From a checkpoint of a small transformer trained on Wikipedia: width 96.
Each number is 128 + 24 x the weight over its row's rms, rounded and kept within 0 to 255. Layers, rows and columns count from 0. Numbers have three digits each. The size before them is the row's rms in percent of the matrix's.

# layer 4 MLP gate, 320x96, rms 0.128, rows 165-213, columns 0-95
101:112132144122149128087111109130106065113133173073154111128133146146124130118105117164121082109104119106110096138152140157108144119113161124130104115099114164172095102154162161173130121109129159123123139170128115132128100144114159126108141105127133138120098115158127124147135163114049100116
093:085116123115079095120096185151092083133091129141157126133126141111127132096108137176087137068127134125099108135124142132109142170163115095159133121120130137107111140112118096123077111127088163139117157129114140096124131132154120104108134138093098127118100126126147141152138157163124115074
093:102105117121138138111116173133136098122114147115130159105146148097106096114110145167142154117097133163123100094121109131127086124156136150149082129103176172150107126133124134165143163139092124117178134150156138106096118126126157103113117105127138101195144164106135109147091152108142111082
106:115192120120111106119130157124067120109138149154119127143163113129136137115161138107080165109090150117105131112132108137104181134098111122144134137119123158137169152135141118114103094110125128092107166103124086117114132124131152145139161173147146098110073093131145174155096151125143100132
091:158123150103133142093186133111124142130103126134129116158159114145100106146133122142161151128131143132083150080137108093162143183138152134125185117122158105105132164131093078117113166143129130144120113150115124098126125150077119134145138086108116123116181135122156090109155108149121113165
098:121149117101110100115150130136101105123128169113121166075117132139128175114081101137105117101125129066132192110121144144132130157112151141167100136093142130127147154128107096123147084127115155154129126150118147154121123149163126141117150142152105154170087139143144115118106166114118152066
102:116114151124165088101147128102088125162103164131155150154165101109145086128100152109157139094124133128137093110094091106107109094181127144139133147155119085139144136145113131124102124154191109139075140136137108106100146128140107158107067155128134129153126146113147131139121113131123101098
095:130141116137103099066118136131105101106141120076127137104135141125094078096088101134088124084103134093130146169160137125146096144107145087152065136120138140144129100130140125159118113113133148138119117125107141135142144136145129102095106095118139121098113093125143172118122167069123091125
104:092190172117094114089131142118130113135119076116173146137129129135100129117143128127119135133104102146169150139109127131124095137116128116151146153118111105143151163108176150115110150153098097150115145143115110124136124146126112155128160121177164202127115140156152149178162152139140158151
104:143154181124157090113120097139088163111105135119129135160118118093122143167102135121127123094126111111121112140093128143114122150107140073157139110140116099132083100136119128139117110167134160117156169175092135057136113130134105152136139118158119113179111141138144138179134139172123119125
100:115171165122131132109127102095162124099094109092127148119141086120131107138152151139160110144127140128159128165109089167153126110143129112113128144143114183133156118133106134110158118147163134154130156179101076132136118174108120104120127151145106156160093096148152103122074129165096118124
087:125083163113186140111130113128095132175135166110175116111118131113100115101140099099129172127163118149117128129103075103094134156124130162150154130143153126109149143113146120122139108119141118086124113100159111116214122133172110149137110103133082117141147121123128140145135107155141123107
111:090114156131139112103114181115150119120152108108146133127151150131116084099080139172142128124102137107164119164135118135122087066133133130112058180117114123131108110124147109160097066156132149134112118138134119113107122127134151089108101110128125170136110087147126141137136162153136123138
107:115155148117163097131130181104133137135144094114157111165197172136097100157144111138121127131131163109119110127168096111119153109121144113139113127126140175120162151036141147140116166092114119114111165119135113126141085123112131128130129115136166148131161118125140142153102162123114123133
098:127128107132123125113088145137139100074139110147137113130115124122125094098127132144157181123121147081083114116143170185114132116149095077081141179128182119149146131120123099115090134180128148079119126168138121113149166145141141131103147145107137130114126110144137144155132119099103114121
112:120130111116142142124122150110111146089121143136125096120142112125127107150105122091130182198137115119140133148117118106171091120177187151131114128129125143103143170108148099163081171155128121114093104125135132099124155149116110156124187106126168121118111130165177132133130102120139120103
100:120141160146081133086080161126149127129113132068132120093125134110120095107121158169132134112081111105096147083163106129127148086136170149106102130138141159123108125125122131120141113107114096097114111104129083148149181145126175121108155095147142147126139100143153123142118165100115116111
103:119109142115136094145141130114085123152109171121164141147160134097074139125116160158145123093104098117132083105124117123114116135174121124148140126118124170110083132104126120127098123172141135121144084143101143138105119142119137165138130132125137072126102115135123110153096127149154042092
097:107118125147140105152157163091069091146087123100094165129150106109100096081125145110129144092145119095146128101121115156137132138147115112112104115152148144114156115140128141144093084125142140106144127126162146106136153133167137189131123093145123115088150138130128149193115171141130113111
115:099146129092123087074065134125148159137096122127153122160165112132163128130145151125163126130100132132125131134129153160128134133101128109122147114147095163145119158141167137139116102146115160111143161139127103038134128122136132145148169100109150101137076109135161148163128125137124156103
114:139133117125154143159132105144090109170103150109142096145130132173120157118093110129155136109085117094139123131094129163127136109107155156107102172128088093112124097112172119140116117146152159133125113134157116144147122149116101158097129110164170113199110153134142114143148123118140098072
094:086173148097150153116121148144150139134107105123183136121137145104134135133131141113126125081144124118105145125152144181142164124124106162114111177138124158112132129111117132133139143148086153077176185147140132131143164159135148109144157164171124115160181145136166154118146136130121137108
106:163147081120164105125143106117121105148124135116138167154183143128147104160105168152150146099116125132130098112113138149123138120144115120114110136126129160101141133113138151145120161197160116140103106105138163096157144161102124096132103068106172079163127142142133151128131116140148143082
099:122101138131140097141127128079117162100120147167142123108144152126140110144093112134125122148126107133131125130103141094147071128125116125111122159155125096124163119103119110088059139130148148085162170159167097124153146167109092149165155140162163071120140139152138136129114094132113121110
099:140131134092161124071125151160139172098131097125132131125118111138143093116129133139148140131146096121161150161097141133083119133108153141154162117130164105139097097097138053104127120150149110130113129136110122117140129135070086129160113130155131146128118099176151144153148078135111169148
106:145132123112160171115149153138119090132130143158133102126161125083101065176121152120118123135125134143113118122142096090173109152174169113166101131140151140121118181119088109111095142126141137089116109145107123119112111128079130132117160107145111124110146109131141066162133123141161114113
105:098162133083123179112123129164121110113124161083119132137195106145100110122130130132112122140092131147126120141140127134105148078112129113125085127143110163172167146133163141150150105108143141152117152152127076168112144128104137111112149083161146167121103092115149115108136144144095098130
103:139142101157122159116138188144116112132138162124115116145152121121117083109141130114084154099094103119129132146105138124121082108190119108145094119095102135124151149157143145119121116144132143100126085084128109132105153126094118097095113096108194113093171133110146112119120116090120104101
079:101097112195092127118090106119090144139110103122104118110190120129145124095106147119135165123110128143112101164141139159135118115163135136114120161125170173138108113110108125139113113132151113119121119110168134161104097083133109120108112145199121148133179130153123124106122144080128121114
104:140162112130155118133123143132129083117138075144133157124126141154118114137136110131115149170112135101132126097109145126115112144173112109185118174122118139104131210119116143148107118199154106149140118155148154072118123109132150120121141113107181105123136159122147137138155119147131097157
097:084122149122141144067099123110117160088122128095145123110162153127088114121140086125153134153120150113125174152121123111144119091109126136121114137105139110149122121142213102121145110143126154141116144149119156165120156121110121136132163105114123167170090134129172103117148143118080091110
100:127158168134114141130128125164121091123136155124087110109168111108112091137141176133095156086114133158135082120135113090162158084188136099109140165129081159129115120132133110166101150150146105124137141139131136149114116155108142171115131107128128080106142121083143141122107147157130097112
098:093141162138114114115164112100093146136123161107147104113113178114090140153105140166143141160146130145183130118082080102137122103126163110145136167104124148137151115137091110126099130145157125103109113144149111154126126152106123123122132067110127114119190100137153088136117144168109139109
094:102109110162111144142143143122120121130118122128128084135165111122146137069148107173139114111150115159136107172086117166126110131135103087131142131146117126079129120154141104106089117162182166087146096117177137110109166127102096177152139146143121114090115139146146142123109111156116139153
096:078107191099126159143139131129116106178117146138151169114136132124111145121158142153113155118115128135123162123119122084149122157103130119131111127157111102117185176150148106115138149166194133143145105142139092133121111156092105158090141146133134121136142105128128103170140130156088107101
102:121111089107122136133140156124083107154104092155111158129170124114142097119140169149129159131097129106116103105144117156122144131123144090115111123109104122167118162134146146146136128126137116128134099176118094105146207125103119128087112154167145089161069115137157099145154096128126138145
105:132110128119118125100127120125097132151133119095119109140164116154115114103120130122144130126087129148130130086088124142110119119124169105171116135116131106180145124122167119176133096129164144148088065173104109115101156130099130166102126149141109154150134094156157064171143134131152161137
111:111169146105149117112106114130098161112150141137181097139141125116153127137110119134090178095145111147135113101099109151131112159120123112153138102123112101096125128147164108101121129189118093116146129170093103101128098125116065156144143140111136128155121098081142136183134107146155122102
094:121147179089129111064117092110075138121071114138151159094141107160129134123122102141154137111127113118109115140106141161088143128123128100117134132130122167141103125135104105097086120107163128153122114107127141111154141111079112150184163102138145145143120118151155145172153107113094134143
107:121127112139150143128114147174119129115102119129154114154125117160143140112093143166103161088064122092091121115134137162125123107127130147172134154142118155097124125191131092145104125134135137090124166173097111092117148137126113118155137138132170105176099158118156108133107121127071113136
102:114126139147121109132151120148120107137102110102113128121106101141111101100114130116110199151123120111100132104082125107129137164106147148153116171111154105097179111117102091143146076107138155117156147154112132098136105164117093133142171076124103110111134142138093145141168131111140072131
101:067145120152166135129120135121137097120134103086153109116166124180148110121129133152145119136084163108106148129138109161137115102121152122145110147128137145145108124163160104168133136131148155165104108172097086127114149151165122142108152089129120153143111128135136115116144126183056118153
108:097194143130140126093069143123132129154084107114127132129148122109130104119119088124161127112146145119173145168161105168117149127201120183159118138118112156118120140120114119153140125132111157145147129183111108127162135129117123117127120110103160152125153141117169124130160118101102103154
101:103131142170095115104129092104125138146119128192140132148106121090128146089134149102122150144121161153099098132120076134118122143126139141106155113158051123091146116115107113143127100164131122153138112142086113092094106161117140128094143107145123098120140151110147097172101116161101137144
104:108138113080087127110109110142121145096125121122137134099149156168173101103080131146146123132157120154066182085074145112090152142129149113116116139132181114144148156169149112124121120108135125117135119145159112090160153124146113116142142095132101130108129086119163120158137126137108145148
103:128195140108132101162143153101111090137119122144155104107149099119117125139151141114117110107113132126111123140096136146107150149105124114137103124105099076090136157132111143089126152152098156134098143125155157087106167138095132158107142149174124129130111156119171103176148069140102155131
093:154116128089126111136150157161120100204094175146137145155165131120136148148126110137099140109108091136115118081168135105084113144158149098132144092110111078108137178126138132097143146136108157131083119112146124132144129117105131119090141125148123148129119106135116165154150144123129085091
093:086107139135164119121144116101131120126091151154160132138119095106160086132130172132129134112125137153175104116129114112149106098148163097099131108161122132129092139092135158115089140185147131160139115158133142092134157158079096142115127131145135090148100090131149155190125111125108118109
090:115117122130137133107124146111118109163146106135145140073150109153121137148109096138113096117121155102097149120147105105146097146169170109155136119114153118100127173134147081136082118144151135170087139157118129105123132156111104120141157130140101157173103173134136118173167141141068097117
# layer 4 MLP up, 320x96, rms 0.121, rows 165-212, columns 0-95
098:121087163140140086124105137141120123118107148115178130162144120119119124122098160069107100104154123119128128127140145155175194125137106115129133118125121169133084113142102147148153139112139132111147157128095103143138107103133131117163110153164081102116106120177112130160067150128138135096
098:107118098114174199145148134106179181139119138141125182152141130128099130150157083126134132138115135140138142119178091113154124092165084120127122172130139159101098115118109122146124101106146128140139082137120118130108141152115126112160130154090159124119121135143134138113122108157102077134
097:127123146157145148122145102177133112102115124120121125123135100188156160102151128108138140154112129136118138127140152050117139145108146162147136165166139170088153152106104117116115154141133139117145136109112157160150089149137123140157117091130092155145102095134119063087127091121128114118
107:143128124137136149112145134112124153134112103164156136160117123090117086092134133122159130110096129109119142156151124162091129135141143095120144106136123142146113116135142140157151113153137163162141079133197085122124164111168145129111113143112125104172120095136115075150121084141071144175
095:107107137154157101141113116150118131117100104109148160126139095125136141118089116143130108112140131145159160132070128133116119119093158112129128085116108133155090101145089126137142105131136135084138122114123117134103116155136085078127102147148074120187096158139131075119100103095096175130
091:153160164111123125163180118132171104121092160149168141125113143155116068122121090152128148059122088131121170102134133097116118135144107127175100149097122097123165129120141107110153124090134098123120100119125123154115112173112116153098107133158127154143114113150110155160141125119147130127
101:115136157130154113130177138090154122092100148128122129094113094126163112133108164121143106087127103119123135120149137131114104095121102108124134148171124109155107141142089170093145166138126149120132175155135062096090166083149125088126097155113131136156102142112126128122107137103142154095
093:107074165145126112092080109139123115154123130109144122173137165094129188172107116154149113103136109099162113137139142137124118111131142141130163143135133134135102126117112165086081166138107120142117086109169125114135077135126104087168112170119130115161118150141122147145104144124155152126
102:113163124130082104146117145174131186135164155126133095142147113102105147175142153137160123130147095118090124138164138074137149135139113123164127136131156150098142128137145150129122140106109098137156116140127179117110116107091158095126121115150103135096150101111110135100130180184165130122
103:122129133109140133122126128097145113165096148117114159160132138131134176116127071138125126087117132117136153135154132157120137114139135200097122138118128139085152129115117089156148123063096137122107152124124136150166114142138137077127173085087131111130103109096145097090132161146128162099
101:159130133110162107143096115154127138140111143109138143132087118132152150151096148116114110110142135104118141152175153147144119135105141162132128123171140147091117115100126184128146143120158154154097134135116067111126056138192086112160142127156142151167127144128115160131116139130152149091
089:090132124114148131090128100160165153149138091138193100152119102165171193098135061156139153144138135109094149132145102099080103118140137149143128143130129138137099132105144099131093107104132154120094136129118097121136103112123106135131133129131143116166161104151157132102164117127140119144
108:152120094117119116117078118119055101112164146150117072120173138116113152116144133120128139096136122121098096120151121177080151151142135154146148094151103122109122136100129152120145141122116151126099135099176121108156145139157142126086138132128139093129142104112146090108128112058117125135
093:118138132138117088112144088113101147173134115180171144161140143155128127141174143128107125118185164148125156106146124105133120153128126104153158109121163149145095144096157142079085172146128157140130111106134141161157097164129097162108162127124136149113129144118167153139108130144124143093
094:150146128121097107149134171135163109152120110126158121145156146138111089111107131151117137116137080147123137136042156111138177147125114103134089150144125079152171138113114106127128150121110123113168115154097123157156112128135129124137096103174086129156127091125085120161116140115147124156
118:117115145102158158138140117124127113154144155154126133132131113170125141161137149138106110114135184133122129140102117150080144099124121120143139142122133098174097126204092151082119114122145105132129123141120136121186095125094119124159101119140080140116171111143124151117155131191130161165
098:162145114149129122103149127130138106129093137137154151117121148120111173106130155097108172132124151136162161150147103148099153144097119129132165140080135169094110094145114108124161090099132139124102177117071130125157148073136140093153149124134109128161103155135092170136100114129105117104
108:113128085138139106136156146114098136125155136132130126098139142119145122110121068129125138100186154074095126130092082119130159146058134132115153115101138097145119130130133132110145117181134161135152145116129136135152133117140087086137119125167146139158134182116149148168142139135146177123
092:106141128143114152119154132085165097104144077145138152142115102174133153126117103142145132134149103169110121143129143171108083144117128155100138133097104125121116098099159102167111138117147129115107146123171118107102105105166107103156132150131156121128205166102126155103123156120155160130
102:069132140118083114170122122160189117107149133135152118153118153164081147137156147130153108116112140103141121143103161153151109151165096128144131165144118149124135112153130179090158113156139128135141136110105136147149149117117145192126140103096142121119138120109144155153157105157148162098
111:112115110111129117144141158126103148116160109132085115152175122151119112100110152120117103131117119114111109127164142124145094079165140095118139100183125102116139141135107174091150152133105125146128108084101144122146145125122131153090095147092145128166123117140129143062075107127089145167
097:134147114115116129133160138118144104099080146126139166133129165090095110107132156155120143081164106093079164125097125128156106110126099133088080148130141129109168118068117153148115151109102115070162151096158102155119151134126105106114125145118115101115128142098149159134141132134144107122
103:133116100169124105116143082141113133154141087145139063123104123116129134169129128156132155176133119136165158162150116043125141113158165153116129134122162123131165140133142130127136098106129145137145137120141156142134132112138112180153132152131116150111130131125147137107179075147108091147
100:070140157114131146118102162143137109175115105126149157117143161108132102136130109146179129119150123156186133152105101095150133175167085117128105143145138129136092161127130145094078127155094076111133136101143125144133145120113147137157162155111151092151125144120133146135095135098145107119
097:140133123091121138080080147180168158164129131159142101122125140130123106096107127112169135143142098132122145151103151143089135084125101128139139103128120131126116082099163123129088141135137134165059132114119104136134108129102119114163151102162127110136107103200139135143107097145129138119
105:128179131092152154123124123112161107118117103134113101164161109136143119128135093092153125109170144121143133173094120133140152140161152139174167133068135126138146094163125097141122128111108115086114077121098155098121110092130128091158106131089142144166125122138119157159132099106135109155
105:142138088120135130127112131132136128073141116143129141081119136127108124149126080075097151119126117141106146114104118125134105133128141137084074131099107095100146075169081120144123125138140173116109150066140116098174111125147120133089104113108135122115126125095109152142064101126142130127
110:161134129099096100142102101135123128136153074116119164119142132117177115134120112110142117134130103090078118141114139161137177140094163081152179118147155143153146081106122115159129087157144145159095118124098152112148136107162093132132136128166128141153119140121117127190137117147132147142
081:161106112126147111140116131097141114123132153132079126145111149144154117197196123139170117113143117108135120126144151065141112100113135122151099106152109129106146144139124133087135133148064150149139116126089142125158116136112134089167161145104112120134113133118133155130083086168140154124
101:129126116101131153145080121133125084132110080132134143145122108108116111109152189163129111107114126147077104121163124115102146162125140150111126118127094087153133132151093125125150140134127146135093109096137120106118121181152148126087128137111106127118114198143123144171112108185147171124
093:120101133105140117165149131163095132122180170141170118135092140152122108177092114154106121116127122143137112085138115156146145102106100108102148104144131167139141181120124167144124098134166101172155113134154100134148100133134131098110148153141151090135151150161108136114093162120131167106
104:100145123129132161138157118083149100145112132091116148123145123139151130062133184101095113141098120154115158115142157113132143178120122141137143131132127138133117142130144153128141133115133134141172148188147135159175135137129133135116133218163125130169158108117137130118145138171137095118
095:105116140139148157123169149164122109154110122125149084141133156086110140171121174134099136141117141101163122119100096093144123073157101145122133180089105114101152098147160133162135170136154108132136117114138138131142120125095115157118105144110180129140125149137115113105162126091071115127
098:120088157093124104143112118116150154142082134169132146131118104094126135135154111106130110142137136109109149139107173130150112130106107154145174153184142129131102130092113154129146145151097110110137185167144107117159109148162148109114159056130149116125157108116109145107117146159094160108
103:117136129148132105155097126144080177157106148158173124142147169099139138152117149138134126159118135157070134125130118121144127127139172131128128145137146162107126115117158087166126139129146111115091125141133165104133075140085144094142126045133123139128123169127133157145141105100114097108
104:128104095168140119124136131140092110126127141181167104124114138106154100124124137144099131091099152123125125131115123094101092142128132094162168129132126097099110111109080134135105125136116104099158103086062087147144133173129081118117146118127139125131147128112118130102108057122161102115
101:160141158121117121139152138150095133149105110103112116124142155132154139083120112125160108140143087142174141146142130122106142139134138148107106104087091043098145135152103113108103147129074098096133104137137159133117150119104154113090158095130153145147115158133118114155165076119124135105
116:161083113166137096082132100128107134066131097123121116118118128080140106127107111138156098118146089168132129160132098138158143133090128109133120113122104102099156141070135140134150134094093132164130109133158159144143123144128139057111126097157130149127115120114123167112111096106103147121
105:130126114108113142162122174099117137153185146131141116056143094088126119162133106115110123132137176137137130135082057151084151125104146145099127133089145106118158156165129151163179102114123143117136103145130136114114149126102141106117125159109125119145128151129118095145121115132109164130
108:113112119123134169142159123114130118132141147121133128163144183155099121155156135108092152164096115146128138155122121152117118144117121153084116152149074087161127148098089183069089110111147178126145147139142068125123135150091141133140145107142156112130153117129126142141124137101160103138
096:152124128084140163120159097110123127118098086147148112132166105140121120130133155145115188144128123161144146153173096143114116127109127104117137148119131070143146146121146142118130157142131127178093110149103151080086140167138132130134111156132207108122134137125136116090166124145122143166
093:198109095089125129124102149144103143133147152132093118147131095144071135137107138120134130097155119099137131149087166119112142121131135164148139109132154102110104155121114122101142097125140095077132161101119157084163114110093123126165104101103130112158096105134141144110112110125173122087
107:097120073140102146123155136085138095176129150145161102124163107131108142084119163098121128170167135122109129150084154148109132138123127113068132169105128150147165106117087170146117152111147088115076110137111125122143119139126098126151120146152120118134152086136110132098125140098137144113
093:122116163151141135138148110147138104121136178121130122159126126098143106084116143110123153065174106147128117186138106113106163140133084127123143089143101121119124124148124157138116121138087147119152088143127110121148135177137134122123123165177150048129126144102132149147136090129118098138
102:154139148083146120108120113140111130152149142114133133111119096115148118137138132151108115114056140120108139107134076138117122125122109057151135136127121166181124119190124126140084102149174142137122145184113085114144109109111126126119096112093105155145093134113133125164136103135151129155
104:156067134105134113128126071130113080094091163132106123132122083151075171100112155097147134129132111131112131128118119098133163120124135115152142107121137081140133088156117099094130161158103166161178105164119128124137116123129111147119126148155144132159140115157121137133161101148103107105
093:125098153128114142138124133086155104169155138125119153117105132168148152107097150129138122144153119157105163100158159175163117127105121137114175127102120099102172109100136087111106148137140105127126093133147119080156140115172180088119108128152166162146143094106127144115126129124139172114
104:093093151121175108133127148131134166104100176091191110143117110102141102131128130127134107129158134186140141086143126126142118153111112146083098117146123105100090125085138113137158127124142106153117157125063169095124106141122126117130142118130106101146083090135124129139138130123094128098
# layer 4 MLP down (transposed), 320x96, rms 0.119, rows 165-212, columns 0-95
101:140101145144126112122122097131149140118094094178108074088115109084083117155119154079122119138133116160111119086119118118132077176120124122114119098161098089116122124106116126126148128144136119120139113095134170130070107172134070111155137113132133144102132120097104155103128115132109130144
096:101125124104128133143142129102134109159116121146089185136150145095150088143112142129102169107103134144130135092090126166135202100136186109123148128114111109100136095102146134126115164153092152138093159150131137110162118129158125083145130128140130108146127110116134154113139124159066113118
097:156174137128128105164124085120140114105123124104124124110161126120104135117117090154101154153161143105130122152131091159157157123158129101115155111155125147112097128166113184125154172129164102127107107166177154158118162079124153150118147113128107107098159128131129171120159145145156156139
109:161111126095109154131102122130138123138147173136129116111158141118125111139118122110092103098121127115150099106121196099140119142188127121161138130106131151126156129163126153171112085091132128144073124127144142182151121149139090102103127158096137129138110130086167117141088139128102173123
095:123104156137112139132139152114140154122117182165118125165145154121121134174114146148110143124154134119108140120165109149110095175124122142117157117117106091130099139130093125090113143113103154150124100157122144140176095135126197156102131065123154128141112144073164114147124118122127102170
091:124093116145097125097127160109130100112157111147132126116162178090133122142158139128135128132131131108155099136128101124124146130099165104097165151090134128194100124133096159144158102114112128166114137134132184127089120095107137125134093122101155111128114117064125140127089087142138172118
100:137143126124133099118185125152128127174111098143059145114104097123157133143122102195111124130117163157135129142162126140113116151118121137127107118137112107136154142102152157131093140116106154151139202136076143130126106098106143091151102128129122112133102094088099102101107132149148114117
097:156143138126149165120148144090134115141137119132168143122101091152154153104131142135099175098162168160134132144153140113159150141179126108125151119124113127141118122143088090124191077086136128139111108124124155118134149161112090110142096158143146128134134100167115120113122173155088133164
107:157122117108167089128144126110144118137171097100096142145162108123149144167143117128125132135119161130135108136108143128152146136153100138153156176105174093095165109125122106110136133070118108129068147099097122169106131148150138108102152069126123139148108090125109094104092123128133104120
101:108156133137145142131109094159123112109133159158159103102138130153155125153107105152160094166104119109103087143120122144115123091149161098109069070108151128102103108140077151131167136127141166127131141115104127164108106143149136112116143128142109135158098166086107133107158152137102088116
100:185118133156161115108099148149145126160109116091129106142139151109093084141148124065135111133159151148105155122159095118150123132124146142140111141122110165124103099106142115112101159136133139098102143129122125120162119150083092142155110185120116099143116190137125131141172117106141130084
091:166116149120097093122129154144125097101122082140127102114154143151117125142077147108141089124095044141092100151095131139156135136121130119156111132134159158123121110087123139142145102139113110097132131131118133115109145127093078121133123133106130091115127093088111137111089083168129166119
105:139100160127122157114134123096142101086133095072108119114124081119131117077147151149129149133150115116103129163148142125116136135158130130102115112113109150110137139167123068110110151159109109122099124137148093093081169127132105126124158162120131157132129103142172104130172183100160122118
095:152134118056154097130095123158184118094145119081111115127123097151139117127101122140146145162127121105114146166105139101083132100098162142128134133139113138149098144144113120129150145141151106110114135117087117128116103134139135115162163127162093110158080118094106139086145113081107101157
097:106138125069108155145162106101112130115117137143116085105157156134172161138121142085164116131111135145133127162113116117117109125143147142083144147093086134133133143133199122082129125081122110119137121083129143108160115119156139149119173111132183124138123130126120139097160124144096130083
115:127136148104140121133138143127124166151145170147152122123111142109126096149116149107122124145172113096120124105124160166111128140209163140157093149122148128131121114159109172145107128121107112113131084211174134098167099103120101135113153133125120123079149127120149143135105116144153142132
096:138099133150140184125155081116114126118157150121135109098146165098149144144096129071096100156120106144107137107114129144128133137118118168168116101134116114109113180167127153141094139138144151137112082190117136116132120121132110175107140128141106110097075152108121098100158122137122153107
105:200110169121166160144086120134134145116154112137132131189132122133105129133147127102120110114106172130118122127149167101129164136114140154139148132151111156126121119135146120112124141132128120169143090082126137139114105143099156117175172163107152118113086129156203136154141133146143148121
094:130140120123103099174146134156164097103131142151137142111123131107141088115102158099137073120101056121091102149110126149137107091106109101141129137094102110130125131095123067114117143132139116145144142158128161104110118136165087121126144132082117098113135095134170144124135120159171112149
104:145145122111108118135121140139172131111158107094161116138142137104129141164123109137080175139066144124101149121120131163121125094122086156135098102143109122113157115154152116148105081180145114142167133126109111154151107090114168144073131107123113118095122122109125162163147117166147154137
106:148144151109125166169088126153066095121125129143098156111123143158127127093109136105112173123114102133118150090094159115113143118149174141159160121158111134098142191176086128118132136119156142130139158162088137129131131153128123150126103134123137138121175149142164118149142099111123166130
097:100098118180119093142087125129160154154144174123101110135154140127122100126161110122109143143086155183145121127099117141131120099128151128128138086110106096102146111132120098091123126135152115159092138137114121100136095083135120130099136094103123116122081183112080127115126125107126155177
102:144126100156155098128136124092173093150172126117138145131158161163128122114166138125094130147134157140175144150157140181131150145150131109161164120086119134136098137142144133147140154128153102133096147124163127135130157120127148134125132137142086123194092145157175130120145085137168136099
102:131112115154144116163128150144125125105119181096149114082095127118112120122124133091094109135089070134112124100133109116092156124106161148098125100087101119141159094124142075165095092157114131127154121161102113145098115121131111114170108109133133121104154103114106120145184137116149094130
093:155130174150117111120117093132127132086176101144158097123093129168128136142161131169128126116120143150105123127101150111106116141101126116139144137088133154099124096102119119091145138143116157121141124112134173115098080121184165093138138116149151134128096134057096130129104109105127163090
103:126089142114126207142091105123166127132110084158126118107129127115082136177162117151101105157118113120113152146119154133154143108135114087183115113140141092105098123169137123144125140137131131135104108135120132133130088086113101146106117135115094129126136159083151085099096113128116164113
106:099109099124084124104110126153142133141136182108164086186156140135109116142148054109097084089124130124166116103128107126104124121123124141106065118126150113126118145116140111157120156137137156116095145135121099167135116139168137153154124129133143122094096131120144125155073136109117127107
102:120118128128137107169133142175123119160154128155142094184139105093156105097124186123107123122105113120130094130156151114161126145163153134139118112129102138109100125129186121105094073130127150117137121115109129116132139093140132109076173103107186138132145118120149128116109095089159141150
081:104158129121152134093147163156113157093119115117169098111146092128094154093139109146114086120105129133132149084092111176136150164154086090126138131140122123148125160118149131153125116123169134108122116111137129111066146138137137175123149086137148140115123138103098130182116124147122073140
105:120106124103150133114151120152119139108098151139199151099107130139129108105145121097196104135109133105122138138149083097112163119120139133121143161166113160180106120110134116134146130130173141121119083106117172108144129117131126145169092162153143088141108134099122152099115164134149124085
093:122149118113133150104137104147119119139121110170139113126139061161150104164097136116141077116114062109113121127136110143147116137148119147112147131069147125151142122107087131144129136087136106151153125114125115141147146157121139124083133124063068156160139180105161146128117135133129138113
104:145127138138094116173158110113148164113164143107130106179128134115092088130162093157098141124144146124157131185152138142142136126140105130117144146128137139125136141185121146129134130102154110146154138150128142126158171097166104179123138100134122096080134124167167085162145150123142161140
095:098105123083112165109194147122145136124127135113099128128119118155125126114177157137151151101121187121115136107146155124116111132140151127110108097150151120117127150122160107117152077122112096132076124083111103133103105114159169118138122155125081141144150170138071153149117124122131131091
098:130147130131118131151113132150125105137115130177159097127134113097126125164159132140088117117115107119100122124081092105105076118125093080117069159148134068134138134139133151111131148122161125106170095148115130153112121120170146134160151100132106181118126098111167139097135149110147127165
101:136118159097131133124137123087116127148178126121149125133079094126106114131105153148169129118105122125078177108119121154156118138099132071132116180116076121100179117112147105133104115105101113138146129113086132111132132136113138116117133143070129147109165158161148132159149096152115129096
108:110117094122131106140102136116139132157107075142095155159113136137103087140121110157092150141117151120137120100166128154142123140173126124114058090120141154160126084123103125159120129154112095131129103159145142127156131118052125138105146141111158141131145107117137098115119079112160160152
100:127138119158159143131117129148116097127137173107145120115104135116165148143118131137125113176125129127142091105080139110176127145144144107107128129168145092147124144149096172103120097085108159097123146131109121131169166098087134125090082180100137120158136158118127146154093119168101139105
112:131136125076127093148143114147121114118136160125122168077103109116131117123119156139186138153128169139123119136114141137154148127093128129097175131102145131152162088136134143134162100077125132118129118111108145123113146174109190093087112099137128142129079099125137124078129133153105159100
097:148149043114103125115104127096106163123150140116139132138144119086119121137114149081123097151140112139148145136106109139097103144118131146145137191112148117103098161150121136124136153091175129187154108128160113116094121150104096143096126121111135134123108142166156158148116107123097160110
109:127121134086170161109160117116147113143145157135109105194171166130176135134119130145129132135136101123145071117099138149130181129148157107139100173099132098143101098159156121130107107129132180140155127114149125146125135128127106122116100166148180109122101119144182134118140142147125137137
097:128107133162116137152097153136140121135115115100119128169104113135094113110097048104144064094146156084112130116133107111105129103116094121131121142170144136121118141131110069096109087098128176080138137134156145137124105127096121116138121119138094138134111142101086138150111109161127139138
094:114102105145125132090127115132130134167155098145149130109164095133111086117097114143157082114098139153168117120136156139139127137095085137106142167113174127098089151115130077160119143125138142151129123179105115110104124139118107126097136102127145160212103149135140102148134140109125106121
107:139112122136115148107121111060129110144112178122145143144134143092122095106084141094151104112138148126149132158122144157117165131143131144104106163094118095108095116133094140072104136122132097106099129142123122130149153142111104110089152123134170134159116175157183135099154100092117152143
095:146163092128138125143092129177154131124124063138112108137152124144148091141130137130104129138104164109138156110116142177160136100103121125193138139101152159151095119089125088091131097087137108149138134107135126137113113111133144116116126133114091195158134093128107158137130130110135131086
102:143135122101124183116117111131129092106101129088138074148119106118119135116116110126135102149133155196122184136134168140153088132148110089130129154154148080097107151131121116111149125123126108118147138124187126173122101164143141081133111110099145136125152117120124169138139120117119118078
105:119043117148113147142127098145138176129119121143128124085086117120078125112084120162144135136099169126093145115146125098118148081141108153126173145143118087113155105121121109132143130137152137131133159116163129147080109142133103078156112106123157119099118117157141117123103123147098150144
095:133155117147129116067130132144112134123160109132120124154121138128163125136136140143118161111125186150217129085098117110137154137149158165113107095154140121132097133146120103112123102093116122094144121105097126137127158097155149119189183103095132120121110145103152102100115117126116116137
102:125155097124144103108114152120128135126136094108136106137104136128122147137113123145124147147133099135099147139130130148145191186100090132123118164139112123150156071105137059150167126093158101090150115092105095098116144119186129095127127132118135168121110153098081140120115124139130139110